config.yaml
n_layer: 9
n_head: 2
activation: "tanh_gelu"
init_std_down: 0.00418
Each number is 200 + 20 x the weight over its row's rms, rounded and kept within 0 to 999. Layers, rows and columns count from 0. The size before them is the row's rms in percent of the matrix's.

# o: layer 5 attention output (transposed), 256x256, rms 0.405, rows 84-90,212-218, columns 192-255
# v: layer 5 attention value, 128x256, rms 0.416, rows 85-91, columns 192-255
o84,094,207,171,194,180,208,161,212,167,180,171,208,188,204,210,185,151,212,222,239,231,199,212,212,176,200,242,221,170,213,214,205,178,209,230,222,173,193,239,222,195,205,211,173,227,218,204,206,197,223,160,166,201,209,205,188,211,196,201,222,183,198,225,223,206
o212,098,200,203,210,205,199,181,194,226,194,229,190,194,209,159,196,216,192,196,174,197,196,186,191,198,187,166,202,201,187,175,185,211,221,163,222,223,219,178,201,207,169,173,252,174,189,210,228,199,174,187,226,211,204,200,216,228,201,184,204,231,229,168,173,198
v85,103,258,193,167,148,214,207,211,209,222,193,213,203,215,210,187,185,177,204,208,186,207,195,192,193,186,207,165,189,214,181,209,226,210,247,182,187,207,217,191,196,197,209,224,173,208,186,210,194,226,205,215,192,196,182,199,200,207,221,178,179,184,218,217,191
o85,099,191,195,192,166,222,175,191,186,176,179,212,205,244,211,163,186,227,222,191,211,226,221,169,212,193,228,244,225,217,223,229,205,218,193,194,229,215,199,216,207,198,183,220,209,195,204,199,177,167,219,172,196,160,202,205,183,180,173,195,194,182,177,163,227
o213,103,188,223,179,202,218,196,222,213,190,203,211,165,193,211,251,223,202,209,191,195,193,193,222,183,214,174,208,175,178,200,180,209,183,171,193,189,182,199,202,193,215,216,205,243,207,210,187,222,200,235,173,225,219,176,194,189,186,204,183,203,202,202,206,178
v86,115,215,182,199,180,183,187,208,241,182,178,212,198,203,211,181,222,229,196,190,175,213,201,200,231,171,220,207,195,195,223,216,228,211,205,205,196,211,181,198,217,168,210,210,204,190,174,199,211,181,219,206,163,233,171,178,241,164,214,207,188,211,207,191,218
o86,102,206,189,182,225,216,203,213,197,210,229,193,188,212,220,215,179,195,158,205,167,192,187,182,153,171,162,188,190,222,214,195,181,194,198,182,189,205,172,201,200,190,182,193,187,194,223,196,155,202,216,180,183,212,185,203,173,214,213,175,220,202,196,197,214
o214,115,206,190,202,184,207,197,207,214,216,184,201,183,178,203,167,224,172,212,188,220,195,204,191,219,211,205,200,206,232,140,204,198,221,195,218,216,195,215,210,207,220,177,181,206,227,193,187,239,231,193,199,222,195,184,208,192,207,175,206,158,169,209,198,188
v87,092,192,195,163,200,169,204,198,180,173,229,179,211,217,176,184,206,207,165,201,186,228,178,199,215,158,203,203,179,208,177,197,175,206,223,236,216,187,188,209,203,184,193,167,193,213,211,172,215,188,209,232,200,200,203,188,144,208,253,200,183,222,202,175,188
o87,093,216,208,183,193,176,183,188,218,226,168,201,181,158,204,212,169,183,227,197,178,170,200,232,208,194,200,198,210,205,228,206,220,171,203,174,183,221,184,188,196,148,205,195,197,215,184,226,174,187,216,189,200,193,191,194,206,228,212,232,217,227,200,228,206
o215,104,167,183,177,201,214,222,213,216,200,189,192,192,235,189,205,184,173,185,205,202,198,193,185,247,226,208,197,176,170,169,197,198,208,223,238,199,212,220,205,211,262,197,203,206,154,211,194,219,194,193,225,183,230,207,178,212,163,212,192,187,161,189,180,203
v88,104,189,201,205,185,176,204,182,164,180,213,200,195,179,190,215,213,196,160,222,175,220,187,213,225,181,202,201,184,202,225,223,215,172,194,201,221,223,172,202,242,215,201,205,199,227,191,203,178,179,187,167,188,221,179,206,239,178,199,159,193,189,211,206,193
o88,096,184,220,204,191,201,192,205,192,207,200,220,207,195,227,184,193,197,179,193,207,214,229,175,186,216,194,201,204,201,198,198,194,182,163,172,212,178,156,226,222,186,205,188,176,212,216,188,150,227,200,218,203,205,190,205,214,202,199,209,204,163,184,203,207
o216,098,207,204,170,199,225,187,219,181,210,207,210,199,222,209,187,195,228,196,193,222,189,195,187,189,172,203,211,209,163,195,188,217,201,232,185,165,222,216,148,206,179,197,181,215,196,195,199,196,205,177,232,186,221,189,193,188,185,226,228,212,173,151,183,215
v89,104,223,181,209,232,202,205,174,192,143,177,205,172,188,204,168,195,201,188,194,196,188,201,182,189,210,210,226,235,188,215,174,202,184,187,201,203,203,151,204,217,181,223,201,225,184,232,194,192,186,225,168,202,194,231,233,187,193,237,212,187,206,167,182,200
o89,094,195,197,191,140,193,173,216,202,205,208,216,218,226,187,187,207,193,182,217,195,194,174,221,201,197,171,214,230,209,198,239,183,199,175,185,148,186,213,220,188,250,209,231,190,213,250,178,203,181,201,181,225,178,179,162,210,186,228,210,174,190,221,184,207
o217,107,237,205,234,189,189,247,222,224,188,200,165,204,174,213,173,217,194,180,198,202,226,198,146,220,194,187,171,206,219,209,186,161,214,212,217,236,197,256,180,213,185,202,177,183,196,188,233,189,217,229,205,184,186,219,216,216,213,171,177,194,202,182,235,218
v90,093,218,193,192,201,215,209,175,223,207,183,166,193,208,182,218,224,202,213,245,212,218,206,227,198,220,198,202,206,228,209,206,169,201,190,174,222,176,219,187,174,196,190,226,158,186,191,203,214,208,208,229,214,195,193,184,222,181,205,166,177,237,217,227,193
o90,096,219,225,217,183,228,196,226,172,232,231,212,206,203,175,239,212,229,198,205,203,215,216,190,190,193,225,212,226,178,205,204,209,206,189,213,207,222,224,178,219,216,202,199,247,192,231,211,214,210,197,177,199,209,176,183,216,207,219,188,232,219,236,207,209
o218,107,181,196,181,231,223,199,182,213,183,205,198,203,220,196,190,192,180,171,217,188,201,186,195,199,195,206,204,212,219,233,204,201,230,225,203,178,220,190,194,203,153,226,223,181,204,183,174,187,181,198,219,202,226,183,195,199,205,194,212,199,186,183,191,203
v91,102,195,186,203,182,189,224,212,245,228,228,226,166,185,234,192,214,190,178,191,223,195,194,190,216,230,228,215,198,211,223,158,213,160,218,206,203,213,212,206,184,184,213,199,168,170,193,189,173,227,195,210,181,217,183,198,225,187,202,195,183,231,221,210,201